Weights of a small GPT-style language model, trained from scratch on English Wikipedia.
Size: 6 heads of 64 (1 for keys and values), vocabulary 24003, 32.1M parameters.
Architecture: no biases in attention or MLP, tied embeddings.
Each number is 128 + 24 x the weight over the matrix's rms, rounded and kept within 0 to 255. Layers, rows and columns count from 0.

# layer 7 MLP down (transposed), 1536x384, rms 0.131, rows 1351-1386, columns 0-95
[[126 116 155 109  70 144 121 134 144 172 132 140 171 146 122 115 129 163 154 118 136 150 124  93 125 128 122 106 101 137 113 154 137  76 107 129 130 110 114 118 108  99 129 120 122 136  83 131 140 198 134 153 108 122 104 170  89 132 119 150 141 108 176 162 108 112 138 138  97 102 130 103 126 107 114 169 117 150 118 129  98 119 178 113 106 142 149 143 115 113 173 110 119 136 122  93]
 [ 96 177 111 145 136  98 128 131 124 137 208 111 134 122 153 104 149 118  92 124 131 164  66 141 122 166 141 116  88  92  97 176 104 129 113 134 112 106 132 102  98 129 112  82 141 135  81  91 124  84 181 125 165 150 128 168 102 148 150  99 135 135  92 149 133 171 104 142 140 159 104 110 135 117 170 145 141 109 153 127 150 117 151 116 159 121 103 122 105 147 131 114 165 126  98 122]
 [120 143 132 121 113 161 113 120 127 140 142 165 143 171 121 130 168 147 123 151 159 148 135 120 114 132 136 118 144 154 150  85 115  99 172  80 121  93 140 117 153 138 135  95 147  94 143 130 124 103 143 157 114 116 147 118 172 150  99 129 154 135 121 130 161 137 162 134 170 133 132 147 129 138 121 115  77 111 124 119 173 104 126 121 117 140  97 144 130  83 119 168 120  92 125 152]
 [176 129 124 113 141 156 127 113 144 145 105  76 137 139 158 128 131 156  92 160 124 167  95 143 133 117 160 136 145 140 116  94 175 130 164  78 141 122  91 138 148 140 113 155 124 113 203 142 125  96 126  75  92 176 132 102 176 164 138 112 142 115 164 152 112  92 123 111 120 130 136 191 170 108 111 147 157 110 150 174 136  88 103 122 155 173 111 156 138 131 145 150 134 149  85 154]
 [135 145 102  95 119 104 171  91 126 142 139 131 190 179 120 126 138 140 117 114 106 153 198 172 129 110 153 114 159 123 139 155 102  94 151  84 101  94 164 135 156 108  96 102 166  33 153 125 111 124 146 163 147 122 142 113 103 132 145  84  93 115 104 135 116 156 104 147  90 140 107 128 107  96 129 135 117 141 109 175 138 123 148 165 126 139 111 134 112 139 126 110 119 175 148 103]
 [193 123  85 147 144 123 122  40  74  66 117 135 155 174 134  98 113 135 116 128 155 161 110  86 129 140 169 160 140 101 121 117 176 109 126 103 134 142 121 165 138  97  91 136 191  88 102 117 105  79 141 104 127 128 143 123 106 109 151 105 118 172  93 136 155 150 103 148 181 160 144 109 164 156 126 123 126 124 128 134 141 127  73  85 160 125 150  95  65 101 169 148 107 120  65 138]
 [145 148  65  65 137 166 103 100 146 169 152  99 184 109 120  91 141 152 125 131 128 138 136 180 101 157 128 178 132 186 128 145 153 128  77 114  98 102  70 135 130 157 115 123 158  83 133 108  58 176  99 138 143 109 172 121 115 106  90 127 137  80 118 171 101 157  94 102  95 116 127 120  88 139  74 129 112 119 145 140 129 114 139 135 169 170 165 131 117 157  87 118 117 106  97 109]
 [150 167 128 157 111 113 118 122 149  55 141 125  73 148 148 137 115 141 109 106 178  92 112 122 118 125 115  99 134 117 109 138 176 122 123 113 160 135 109 119 133 140 115 149 150 127 160  96 147 103 120 142 110  61  91 109 133 158 143 122 153 118 154 100 141 125 142 120 137 149 118  80 133 136 113 117 130 103 109 148 115 136 144 146 110  84 119 124 108 131 113 143 111 107  91 118]
 [113  86 127  99 100 107 124 117 114 129 141 120 138 114 164  56 153 115 121 104 124 153 124 127  93 160 155 136 129 138 136 162 163 100 153 139 100 105 137 125 123 161 118  98 126 125 132 108 109 130 105 111  92  88 117 146  95 141 138 146  50 129 135  87  86 119 105 117 113 104 102 129 123 132 147 101 110 148 117 132 121 131 123  87 120  86  83 136 141 133 102 159 165 143 136 110]
 [170 158 104 127 160 151  57 112 132 121 162 137 140 138 119 114 148 192 127 133 141 129 137 150  98 108 116  80 106 160 106 129  91 141 103 129  85 123 153 136 128 154 134 170 145 118 134 167 130 148 146 160 101 147 136 136 112 105 166 179 119 146 131 130 126 137 105 158 102 126 161 112 118 154 134 112 131 100 143 131 172  99 160 130  93 153  59 164 119 123 123 135 129 132  95 143]
 [107 129 126  74 161 129 124 148 115 124 143  85 116 176 126 143 134 101 148 138 173 168 115 147 129 123 103  82 127 154 128 170 144 138 148 161 164 127 153 154 136 181 116 109  76 168 128 160 107 143 107  96 165 123 124 163 140 151 148 131 115 101 156 128 131  91 145 143 123 149 112 126  92 156 108 127 123 159 156 106 116 112 143 117 109 110 144 115 137 116 120 116 158 144 134 115]
 [130 131 114 173 171  92 164 169 114 148 115 164 128  61 130 153 112 158 103 104 105 182 137 153 108  58 137 161 146 105 157 126 148 118 188 124 129 119 122 141  80 100 113  89 114 143 120 127 119 159 123 126 124 145 179 105 152 101 112 159 109 139 102 162 110 136 126 141 144 136 153  98 147 118 117 121 162 134  87  82  84 125 135 142 119 164 117 111 146 120 114 138 144 140 131  99]
 [163 123 127 115 104  95 126 103 145 143 148 121 142 111 106 137 108 144 116 128 128 131  95 149 146 129 124 112 107 117 118 110  90 131 138  88 109 100 133 148 108 147 198 155 104 128 148 130 115 126 130 163 150 120 150 121  84 156 128 163  91 124 140 144 149 124 148 175 107 149 119 126 140 140 114 148 127 112 158 128 125 117 120 124 153 161 133 127 129 135 112 110 107 145 102 137]
 [108 152 156 141 119 137 129 123 131 132  90 114 131 120 124 152 108 103 172 139 139 157 144 127  93 102 128  97 115 108 128 125 131 153 152 113 134 118 133 125 135 121 149 157 106 127 163 182 138 168 103 128 140 102 152 113 136 141  92 132 111 103 138 160 150 167 127 161 159 106 129 104 133 111 122 126 118 103 131 141 122 127 175 118 161 115 135 142 153 127 102 107 140 100 151 119]
 [116 106 172 135 147 126 123 154 153 171 103 162 128 153  63 145 117 135 135 106 125 132 134 128 146 128 107 162 119 120 122 125 171 151 156 116 120 109 116 157 205 116 126 135 138  96 103 114 136 149 101 145 108 133  97 113  99 125 151 102 133  94 128  87 106 161 127 140 130 138 109 148 110 133 121  87 126 133 101 115 114 107 130 131 114  81  91 115 155 122 125 174 114  93  98 119]
 [101 141 161 142 113 121 133 132 100 130 139  85  74 150 155 145 151 167 140  86 129 107 131 130 153 119 130 163 131 103  95 180 131 100 116 120 115  65 100 149 109 152 141 105 154 159 131 111 139 132 181 112 123 127 103 117 120 132 121  99 133 111 115 103 107 160  78 162  97 161 105 159 112 130  87 118 152 166 155 135 107 129  84 134 104 119 150 137 147 133 154 130 167 161  80 106]
 [107 105 151  96 142 165  85 159 145 120 144 141 156 106 167  96 154 144  71 148 120 137 113 132 114  94  96 124 133 148 136 127 150 125 141 135 120 106 140  68 114 103 107 106 130  91 130 110 121 132  80 182 149 121 100 165 135 115 153 121 167 114 149 145 132 127 118 122 128 138 108 131 145 119 123 112 149 105 167 149 135 146 115 139 158 105 139  76 106 143 103 102 103 177 115 154]
 [117 119 172 144 140 132 123  87 164 162 156 142 110  91 122 182 120 104 142 123  99 124 138 138 153 125 117  86 121 137 142 154 132 116 131 148  88 134 128  99  90 135 146 168 134 152 117 122 186 100 170  96 168 116 176 125 117 197  52 156 122 172 117 115 128 114 144 127  89 111 108 115 125 149  97 108 113 131 107 142 158 124 164 104  64 161 168 148 136 182 132 148 111 172 129 138]
 [114 165  78 165 164 116 135 182 158 170 155 133 106  97  60 133 138 130  84 186 149 144 135 145 102  87 130  91  87  89 120  90 136  72  98 114 145 122 153 133 153 174 116  98 115 124 144 103 163 132 125 112 128  98 134 131 102 132 121 125  89 156 156 141 152 117 146 172 113 135 124 117  75 103 149 111 138 152 160 136 126 124 132 106 146  59 115 133 156 143 124 148 100  61 144 103]
 [107 103 115  82 134 117 136 140  79 117 121 124 113  96 114 114 109 108 108 186 140 146 147 168 150  87 133 147 160 109 151 145 142 124 117 159 140 138 142 158 154 179 154 128 105 101 114 128 115  90 149 123 160 141 116 101  77  84 149 112 114 157 161 120 146 107 151 140 120 139 133 102 179 141  89 119 127 153 128 143 169 131 106 143 106 156 147 118 150 122 124 135 122 111 162 137]
 [118 127 125 101 146 140 111 132  75 154 126  97 101 122 123 112 145 146 151 166 104 136 135 174 130 118 118  93 137 134 143 142 108 132 110 143 121 154 142  74 106 128 162 131 144 133  94 171 187  98 125 101 129 135  95 125 145 149 132 160 110 141 113  85 125 138 133 119 141 117 100 101 159 156 116 113 135 105 182 122 141  81 170  90 126 170 122 128 138 104 146 146 123 160 122  59]
 [135 156  64 112 136 130 124 108 124 135 128 107 132 120 189 100 121 117 120 135 116 156 142 130 137 139 119  98 111 124  97 124  98 121 147 168 106 128 115 118 132 168 153 122 125 164 136 114 146 119 145 123 124 137 118 123 123 151 167 161 143 152 140 134 152 117 135 104 138 134 124 139 119 138 122 152 116 143 145 138 145 124 138 159 133  82 131 139 104 138 137 116 126 109 147 125]
 [165 131 149 124 133  95 156 127  90 137 131 129 115 132 136 109 128 132 114 151 116 143 137  86 107  94 143 116 156 126 129 146 147  97 159 118  98 147 119  91 173 134 180 149 151 134 118 164 191 127 117 172 129  86 136 145 163 119  83 136 114 115 115 129  93 116 154 116 108 137 121 114 108 154 139 118 112 125 130 126 115 129 115 152 125 161 143  87 136 139  94 125 137 156  65 134]
 [152 126 107 113 139 144 111 173 104 135 180 105 148 151 115 138 123 161 144 148 123 111 139 104 109 123 124 117 131  96 119 128 151 127 137 113 140 136 102  98 137 123 144 139  79 120 158 158 110 142 109 112 135 123 126  83 108 121 130 149 108 106 128 151 133 126 131 131 118 132 125  93 121 138 133 118 136 109  87 130 147 142 144  84 139 130 157 111 107 138 120 115 153 119 159  93]
 [106 161 129 129 148 138 125 131 114 115 115 121 164 150 140 146 123 110 135  98 145 126 141 119 104 128 117 109 131 135 170  87  98  92  96 148 165 131 167 134 160 123 151 121 102 128 111  89 145 146  83  47 115 109 174 132 105 103  87 153 153 117 127 157 103 146  90 112 145 107 140 180 115 170 144  97 132 148 121 142 105 133 103 148  75  75  73 142 134 184 137 132 144 125 143 142]
 [ 82 168  71 184 125 143 173 105 110 131 132 108  94  95 144 149 110 128 102  84 124 130 171 153 105  99 124  97 132 176  89 102 159 138 117  99 156 136 124 155 131  70 167 166 145 102 119 139 162 115 150 172 157 157 151 142 117 160 141 184 159 139 117 124 156 149 123  95 130 132 106 157 152 124  55 145 124 139 162 157 131 154 144 125 132 172 103 125 122 114 141 117 109  75 119 143]
 [141  86 131 110 166 135 134 126 100 138 135 109 163 122  86 118 128 126 131 136 125 117 140 134 115 142 137 134 101 107 114 120 152 121 140 110 130 119 164 176 115  88 123 144 142  94 136 137 157 146 130 127 144  86 123 100 141  70 122 106 124 125  84 103 144 102 116 119 120 119  92 132 102 134 137 161 147 149  97 158 144  65 110 115 145 173 115 146 110 136 123 107 116 143 114 140]
 [189  94 114 128 116 144 115 149 103 104 121 149 147 123 155 108 167 122 135 103 172  98  97 115  96 135  76 102 171  98 133 150 166 141 129 143 175 149 125 156  86 103 108 106  95 173 122 181 128 138 140 156  87 100 107 132  91 128 144 133 100 116 161 135 150 130 134  67 122 119 110 176 102 107 163 192 118  96 150 148 144 174 125 157 131 103 112 153 106 142 100 118 117 132 143 131]
 [123 118 115 117 120 130 114 142 112 100 142 107 155 113  83 126 142 136 137 142 117 145 177  99 138 112 154 122 168 110  96 143 127 167 121  98 123 100 116 162 148 161 110 150  94 125 115 118 196 146 108 141  80 147 150 119 146 123 102 132 108 103 100 123 151  91 131  97 106 147 151 150 109 135 101  69 147 112 108 120 102  85 139 114 145 129 145 134 118 100 148  84 103 126 119  70]
 [146 111 134 158 104 115 159 106 110 120 144 105 150 137 154 129 141 162 179 160 117 180 142 170 109 150 140 120 140 136 119 111 124 158  89 161 133  62 130 117 110 142 130 131 153 105 150 137 118 123 117 118  72 137 104  94 102 135 142 147 130 130 145 111 121 109 128 101 131 120 158 126 123 152 140 129 123 128 131  89 183 127 123 122  87 122 143 141  80 105 158 159 133 112 128 117]
 [160 142 132 135 156 156 146 142 119 117 145 124 181 146 180 151 106  86 143 111 144 146 131 107 130 105  94  99 117 107  85 103 128 154 118 107 158 118 161  95 135 129 163 134 126 130 128 127  98 223 131 153 105 115 141 143 134 110 125 133  85 114 148 139 149 128 126 125  79 128 112 149  78 137 144 174 125 127 117 139 132 110 132 160  77 192 148 160 102 123 153 115 125 136 158 115]
 [111 143  93 155 108 136  90 143 130 150 110 124  94  97 128 102 109 110 134 119 158 106 137 105 134 163  80 124 142 150 176  95 157 150 123 140 103 156  96 144 125 141 180 131  97 198 143 117 162 120 170  95 127 151  75 109 133 165 137 151 123 180 144 114 112 141 101 158 121 116 123 104 127 202 123 142 117 146 161 137 121 135 121 129 122 103 127 126 139 102 144 161 125 108 127  96]
 [167 135 100  63 140 145 134 131 100 101 137 133 116  76 109 178 104 112 156 136 113 110 107 168 130 165 144 138 147 114 163 100 137 130 141 158 125 112 135 193 156 105 100 138 114 147 165 102  97 146 131 116 158 137 144 110 140 124 133 126 124 157  80 142 149 123 129 114 141 112 183 164 100 123 142 152 141 136 107 131 136 109  99 145 128  52 118 133 159 121 135 112 130 193 100 121]
 [131 137 123 148 177  84 137 142 154 146 103 100 114 172 166 110 147 175 185 105 130 129 115 172 143 154 155 151  97 112 164 126 102  89 123 127 113 138 153 112 163 109 149 127 135 108 149 136 107 103 122 121 114 129 100 145 185 108 117 119 186 182 120 112  96 131 120 112 149  95 149 106 158 176 116 136 138 131 136 111 162  92 174 135 111 138 130 167 102 110 117 110 105 139  90 134]
 [105 148 160  94 161 138 127  96 119 141 124 115 186 113 134  96 129 188  74 108 155 160 118  83 103 165 109 151 141 112 111  93 137 135 130 135 146 101 114  88 124  99 129 154 100  98 108 169 115 212 187  63 164 131 160 111 124 145 101 109  72 108 158 155 195 125 168 135 114 135  88 107 170 115  99 132 118  90 146 161 114 129 126 161 148 155  89 110  76 108 139 132 123 121 103 140]
 [129 127 146 134 129 141 129 180 116 160  94 155 150 139 126 142 152 156  96 107 126 143 109 144 119 132 162 122  84 157 109 145 130 144  58 112 158 123  88 100 131 117 146 118 135 111 102 152 123 102 103  98 144 151 138 148 135 154 123 149 135 144  93 137 115 103  99 141 124 150 139 151 145 119 129 138 152 134 123 174 138 139  71 124 113 149 146 144 124 118  83 128 155 149 121 102]]
# layer 7 MLP up, 1536x384, rms 0.247, rows 1352-1387, columns 0-95
[[167 135 122 144 102 176 165 145 121 137 126 130  92 115 144 155 138 115 135 118 131 102 127 161 166 130 129 123 102  88 138 123  98 148 134  94 106 183  82 165 115 107 146 156 115 137 125 111 149 154  96  92 118 130 145 152 138 148 101 131 130 143 132 157 113 114 133 155 101 150 132 151 123 123  97  95 131 130 159 147 105 112  93 119 106 100 137 108 139 117 115  94 164 110  95 114]
 [126 150 133 135 140 102 115 116 159 135 106 138  81 153 148 121 101  87 117 173 132 130 110 114 103 163 140 142 125  98 116  99 142 121  91 109 152 156 109 130 174 111 118 180  74 166 115 129 129 135 115 106 109 116 118  97 131 113 137 141 151 118 126 136 149 146 121  96 108 129  94 115 131 101 136 147  92 122 132 126 121 158 130 128 137 116 123 105 117 159  67 152 151 127 103  96]
 [142 149 140 101 140 142 120 155 129 116 162  99  83 118 104  92 112 136 114 154 135 124 132 108  98 108 145 111 143 130 154  95 167  89 106 134 148 153 121 109 139 177 134 105  96  95  90 105 150 144 135 143 146 141 182 126 164 104 188 111 171 194 137 127 141 153 117 146  96 112 151 131 117 114 171 143 140 140  71 116 179 100 165 129 154 140 128 135 118 121 101 113 159 116 141 132]
 [126 121 107 126 103 150  81 106 111 123  90 111 137 117  89 118 120 118 139  88 119 155  93 105 124 119 132 129 106  91 133 110 119 123 152  95 158  89 158 135 110 140 165  98 163  91 163 151 111  98 128 154 143  86 114 140 108 104 138 106 120 155  66 104 187 142 161 186 116 126  81 119  94  59 102 158  94 111 122 122 117 122 167 147 102 137 125 126 146 124 161  96 116 110 100 138]
 [ 77 111 223 132  86 153 154 139 184 148 136 136 107 103 166 149  99  75 119 104 114 141 126 166 133 131 103  95 160 128 180 142 115 135  61 148 107 104 132 167  92 148 111 147 103 120 116 142 157 177 162 145 155 138 110 148 127 134 112  61 100 103 178 119  81 146 135 134 100 133  77 144 122 146 133 152 123 132 158 146 103 127 162  83 119 146 103 128 152 150 124 146 113 115 138 108]
 [124 134 101 125 102 166  93 119 113  91 124 157 168 156 121 120  90 125 125  95 127 146 138 157 140 206 118 160 112 135 138 132 155 108 172 113 134 143  93 151 120 134 131 143 126 124 118 137 113 132 149 149 123 116 130 118 115  91 151 148 102  75 140 136 110 131 100 119 173 122 135 127 146 150  96 156 130 128 150 103 156  98  84 107 164 150 151 115 136 169 105 144 141 146 101 137]
 [121 155  86 143  93 141 150  98 159 197 125 131 167 104 120 129 147 131 105 155 104 118 101 140 102 135 111 136 169 124 105 128 138 162 131 198 112 108 108 100 184 151 145 114 123 150 143  91 127 118  88 114 155 164 143 141  98 133 142 119 110 106 139 136 143 130 131 138  92 120 104 172 151 130  86 108 134 109 108 152 158 136 125 165  88 152 151 133 113 145 110 160  80 119 137  81]
 [127 143 130 138 143 109 119 143 131 116 136 103 120 144 171 157 105 148 123 135 110 129 141 119 135 110 130 121 151 105 161  82 119 119  98 123 179 161 148 140 145 140 119 165 166 167 106  94 133  58 120 128 143 145 161 148 124 140 123 145 138 153 148 118 167 114 142 157  59  98 155  97  93 125  88  95 123 109 102 150 132 100 121 147 135 135 148 154 121 126 108  95 101 149 138 120]
 [146  93 120 129 133 127 142 141 110 118 114 121  82 155 134 127  47 112 128 139 108 115 123 125 111 152 152 131 113 144 164 175 123 126 121 100 126 122  85  74 112 118 130 138 131  55 117 115 191  90 103  76 114 118 162 129 120 134 145 116 135 119 114 123 143 155 142 151 146  95  81 120  86 151 100 159 129 116 121 150 134 122 128 137 116 130 131 125 128 123 129 103 117 147  88 128]
 [158 173 122 164 167 113 144 127 136 123 102 170 105 171 153 171 140 156 133 124  99 124  78 128 127 115 131 116 117  94 125 128 146  89 135 120 146 115 179 169 146 108  90 120 160 129 103 104 113 110 109 143 118 154  91 122 130  80  99 132 128 104 120 120 131 186 105 129 127 113 145 142 129 149 142 101 122 111 128 133 140 117 138 154 103  76 132 135 127 118 118 149  99 112 115 124]
 [137  92 106 187 135 116 155 101  93 114 110  95 139 167 115 125 125 142 134 130  99 127 152 142 157 146 127 106 146 140  80 121 116 129 126 139 160 111 155 102 143 156  72 149 120 124 132 156 136 110 130 132 120 101 131 116 114 150 136 102 100 132 120 152 148 131 137 109 139 147 166  73 104  78 115 126  86 156 146 119 119 165 135  94 142 120 161 106 148 123 119 102 126 144 132  87]
 [130 163 144 144  97 135 135 126 145 119 168 132 116 146 111 127 113 106  98 104 158 121 110 142 163 127  77 144  99 104 124 112 126 156 149 168 132 134 125  95  85  88 120 142 176 117 152 142 158 128 112 138 116  77  93  95 168 140 111 110 154 107 151 129 153 105 126 103 111 149 134 138 138 110  82 116  98 125  98 122 155 151 144 121 132 119 119 123 148 131 139 140 124 128 104 131]
 [145 103 100 134 147 144 167  81 138 154 121 122 149 131 147 109 128 109 170 146  80 125 121 115 141 183 120 159 141 134 117  96 117 140 129 144 111 110 142 113 109 139 116 153 144 129 100  94 113 134 109 110 151 151 109 138  67 128 157 142 131 108 120 117 108 110 122 138 116 138 144 123 156  96 142 148 133 153  98 136 121 149 158  99 125 165 145 147 112 102 142 139 120 119 124 118]
 [148 124 167 108 125 147 119 135 151 114 119 140 115  91 142 141 132 111  93 102  72 116 110 145 135 126 168 155 169 175 114 124 109 139 119 138 135 139 151 111 133 145 117 140  66 122 121 111 111  92 152  98  94 117 115 163 127  87 142 147  77 107 136 135 135 135  91 102 122  82 171 113 151 113 134 192 101  88 113 165 126 143  89 104 134 132 129 146 131 109 157 172 139 117 155 108]
 [113 116 165 117 121 129 102 133 129 128 137 155 158 110 127 125 124 144  76 144 102 111 137 119 118 149 143 117 135 134 158  86 135 143 150 128 162 134 164 120 165 158 139 111 110 120 129 122 126 135  99 162 131  86 153 109 186 122 122 136 102 143 117 100 106 112 163 117  79 119  91 155 111 102  99 153 152 128 118 133 117  90 127 110  70 152 143  98 128 129 101 146 114 115 112 113]
 [133  97  84 147 106 142 132  74 144 107 105 120 146 131 112 150  78 121  50  79 121  78 137 148 166 132 137 115 157  89  93  89 158 110 118 175 135 120 116 174 118 125  95  93 131 122  88 174 165 112 162 106 116 121 112 110 115 127  83 162  98 147 102 169 151 112 136 114 123 107 158 107 136 111 160 102 107 100 108 104 114 145 134 143 138 107 113  85  98 129 124 126 136 135 146 133]
 [124 160 135 102 152 155  96 144 132 131  98  82 141 157 150 171 123  95 127 142 137 151 119 128 123 102 108 106 160 110 124  77 156 101  92 194 124 163 116 149 147 140 118 135 106 119  94 149  96  99 159 112 159 126 125 136 127 171 129 150 142 144 131 109 131 144 103 108 123 161 131 130 144 115  96 174 120 152 139 145 112 119 136 123 101 109 110  90 140 154 133 156 108 158 131 141]
 [153 118 157 112 113 148  98 127 113  75 109 103 113 152 105 113 147 113 155 194 107 122 150 130 129 130 134 147 143 119 144 144 103 104 129 196 171 146 108 102 128  84 132 166 127 132 130 147 123 170 115 120 126 141 123 113 186 157 100 164 135 123 103 110 107 147  86  85 126 130 133 123 146 167  91 141 111 129 123  93  92 131 148 148 149 165 166  96 122 104 126 130 175 170  93 150]
 [108 134 119 148 122 133 132 131 142 118 134  89 142 135 136 147 147 109 164 115 134  69 149 116 183 116 122 137 122 133 118 144 145 122 105  80 134 117 144 113 125 132  87 115 145 123 107 142 105 101 122 155 119 156 169 157 145 140 102 121 105  83 109 117 123 130  93 115 110 173 120 125 102  66 126 105 102 139 157 127 131 162 123 110 149 156 153 126 113 119 137 117 137 101 152  82]
 [109  91 123 130 108 101 107 127 132 183 145 110 109 122 109 150 142 166 106 181 138 142 172  99 114 126 158 135 143 131 143 110 153 117 113 131 115 137 131 147 114 168 115 120 138 144 140 127 128 147  98 120 146 138 106 138 131 138 136 100 111 116 108 110 134 152 125 136 100 126 143 128 124 132 144 150 102 167 128 134 142 124 107 139 128  93  63  98  88 161 100 108 164 102 130 149]
 [137 132  91 124 112 139 147 132  97  98 126 148 163 119 121 119 128 151 108 132 159 110 129 110 141 109 114 166 155  71 122 157 135 136 138 108 117 135 141 149 126  94  77 159  76 139 151 140 125 160 104  90 154 113 117 155 139 126 119 137 115 137  90 149 144 157  77 129 123 112 114 117 131 122 150 110 106 122 150 144 114 133 114 125 145 142 131 145 176 103 136 150 112 102 118  90]
 [111  97 108  82 120 150 129 134 133 135  90 105 167 134 108 127 119 118  91  91 155 134 137  87 164 160 105 172 163 178 105 127 110  99 131 189 160 111 151 141 168 136  96 103 125 142 120 141 151 161 178 121 129 131 121  94  72 155 106 102 150 134 127 129 150 104 122 127  99  96 104 124 120 165 119  66 115 110 113 121 156 150 135 113 143 103 129 113 115 114 105 143 143 119 120 155]
 [121 149 142 123 115 135 163 138 114 163 114 139 131 107 121 132 125  71 125 115  79 143 149 125 162 129 186 134  99 101 161 138  76 157 126 134  92 146 116 142 129 142  81 154 137 153 164 134 134 132 175  74 102 123 133 103 137 136 124 132 129 164 123 132 117 121  99  96 131  69 128 114 133 147 129 108 119 137 140 133 138 138 119 119 115 135 112 139 175 161 144 144 122  96 123 119]
 [116 126 106 100 112 100 133 114 143  92  94  87 137 113 133 131 124 129 149 126 147 120 155 104 135 139 141 130 113 156 130 143 180 121 144 124 136  93  81 140 104  94 135 134 165  99 145 130 151 112 144 117 128 111 180 149 152 162 141  89 128 141 116 134 110 104 117 101 133 172 123 122 143 117 138 101 118 155 146 125 116 161  92 138 175 158  92 139 118 110  90 134 109 114 128  64]
 [119 163 124 125 141 144 123 165 147 117 108  80 100 135 157 106  94 110 108 160 113 117 107 151 115 137 144 150 179 104 126 110 148 120 137 155 167 136 126 119 131 176 154 157  90 134 121 179 121 172 124  84 147 110 156 181  99 137 139 125 107  97 121 120 113  99 132 124 153 120 145 131 112 102 180 134 148 134 105 153 166 119 135 175  70 136 128 103 132 128  99 129 130 146 177  86]
 [110 126 127 112  97 143 122 121 152 101 136 140 162 145 149 142 134 115 143 125 106 160 123 106 155 164 125 136 150  67 147 147 162 168 140 111 100 115  96 164 150  87 144 137 124 138 116 143 116 133 103 103 142 123 159 144 125 120 187 124 116 120 152 129  98 149 123  96 151 101 163 145  81  89 179 101 104 112 171 106  91 157 102 121 145 145 135 157 140 139  77 143 165 166 151 119]
 [140 159 126 145 150 148 118 116 115 122 104 122 181 120  89 109 123 122 187 146  67 107  89 128 123 138 133 183 144 143 146 140 129  91 158 117 127 113 166 174 160 142 145 150 187 138  96 160 123 116 130 113 159 135 165 189 139 160 172 142 119 100 121 149 113  78 122 156 124 138  95 122 152 131  79 135 119 121 127 123 102 161 198 116 122 132 135 141 122 149 144 104 145 150  65 156]
 [150 141 134 166  89 113  80 149  86  99 113 119 116 117 145 145  98 144 109  90 148 119 157 171 110 147  97 115  89 130 187 111 144 115 145  98 140  99 119 132 143  97 132 159 143 172 117 143 149 110 156 148  99 100 105 128 131 117 112 133 142 130 171 108 122  74 110 138  88 140 160 173 157 169 115  82  98 120 195 110 137 118 124 138 161 120 152 132  97 130 110 115 159 114 139 141]
 [114 156 138 173 108  98 168  99 110 101 144 109 161 148  93 136 139  93 122 138 129 185 133 101  98 150 133 108  99 143 133 168 119 157 109 147  93 148 132 128 102 124 121 125 173 158 110 153 126 151  98 131  84  95 135 126 103 120 133 173 118 149 107 134 137 151 107 140 145 173  99 134 111  90 134 133 152 147 118 118 124 131 135 110 153 125 100 133 115 134 151 105 139  81 147 141]
 [111 104 143 149 154 140 144 159 118 119 113 145 109 126 130 137 151 134 126 107  70  98 122 159  94 132 150 123 113 147 120 115 121 119 101 153 119 115  81 155 133 122 143 161 165 113 177 127 108 108 138 137  91 153 112  97 155 134 165 154 135 103 123 150 135 105 122  95 168 146  98 124 145 141 129 108  76 136 107 128  94 133 156 109 119 154 148 130 154 123 157 113  81 134 107  94]
 [146 134 128 120 105 148 117 139 125 166 137 120 101 157 142 140 126 133 150 127 156 128  92 121 121 144 128 110 131 130 113  79 158 131 139  89 145 144 101 161 114 137 178 130 111 114 133  86 134 101 145  96 137 124 137  83 131 105 149 165 159 196 120  92 158 135 139 118 174 168 162 142  96 126 172 169 108 104 153 148 137 133 145 125 170 118 138 162  99 138 167 189 123 124 121 112]
 [113 161  90 103 122 120 122 105 153 163 103  80 179 114 160 175 156 102  99 169  87 172 152 107  63 134 117 153 144  73 172 112 168 132 120 136 112 147 167 113 127 116  87 131 128 102 154 109 178 113 104  88 160 156 126  99 109 174 154 164  85 107 137 174 105 119  52 128 151 131  89 150 113 110  91 129 121 140 182 122 112 132  47 140  97 147 102 145 106 152  60 193 133 126 137 181]
 [102 108 146 150  95 112  99 118 162 153 107 140 126 142  69 114  95 144 153 144 148 107 121 143 149 139 140 108 132 156 150 140 121 152 146 146 154 139 188 114 111 138 160 141  76 128  96 112  78 125 109 145 116  77 129 146 114 142 115 144 136 129  93 125 160 137 159 153 133 130 136 126 120 161 114 128 152 140  62 110 155 137 130 133 122 132  83 100 136 152 161 153 100 125 136 123]
 [103 117 127 138 124 116 120 138 130 153  88 135 145 112 132  88 119 109 110 131 135 147  88 118  80 147 151 121 145 108 128  83 138 125 131 164 169  83 107  92 116 182 160 148 114  47 130 154 154 191 162  98 148 116 143  93  88 137 139  89  98 118 166 119 126 113 175 130 123 116  93  94 183 111 150 172 113 103 117 154 117 129 127 109 112 102 138 129 108 130 142 112 119  71 118 158]
 [102 135 173  89 101 147 122 139 128 111 115 114 106 139 135 150 109 116 137  98 140 101 135 139 153  89  69 109 129 174 151 129 112 140 122  96 113 185 159 120 128 149 133 112 134 155 174 138 150 106  86  97 159 129 162 123 107 116 138 145 132 102 141 139 142 121 116  99  82 159 135 144 146 142 146 167 152 125 114 119 153 119  86 164 136 156 125 143 109 120  71 156 128 101 106 156]
 [167 106 163  85 127 124  81 110 183 120 102 114 116 160 139 125 180 140 150 151 116  97 116  99 113 138 107 151  91 166 156 131  97 155  85 161 108 125 154 106 130 139 140 150 119 138  98 149 164 147  95 122 113 136 135 151 149 142 120 139 136 123 122 122 126 117 136 194  81 112 150 132 138 116 124 164 139  80  94 105 117 117 122 102 125 155 117 107 137 100 109 126 146 119 101 123]]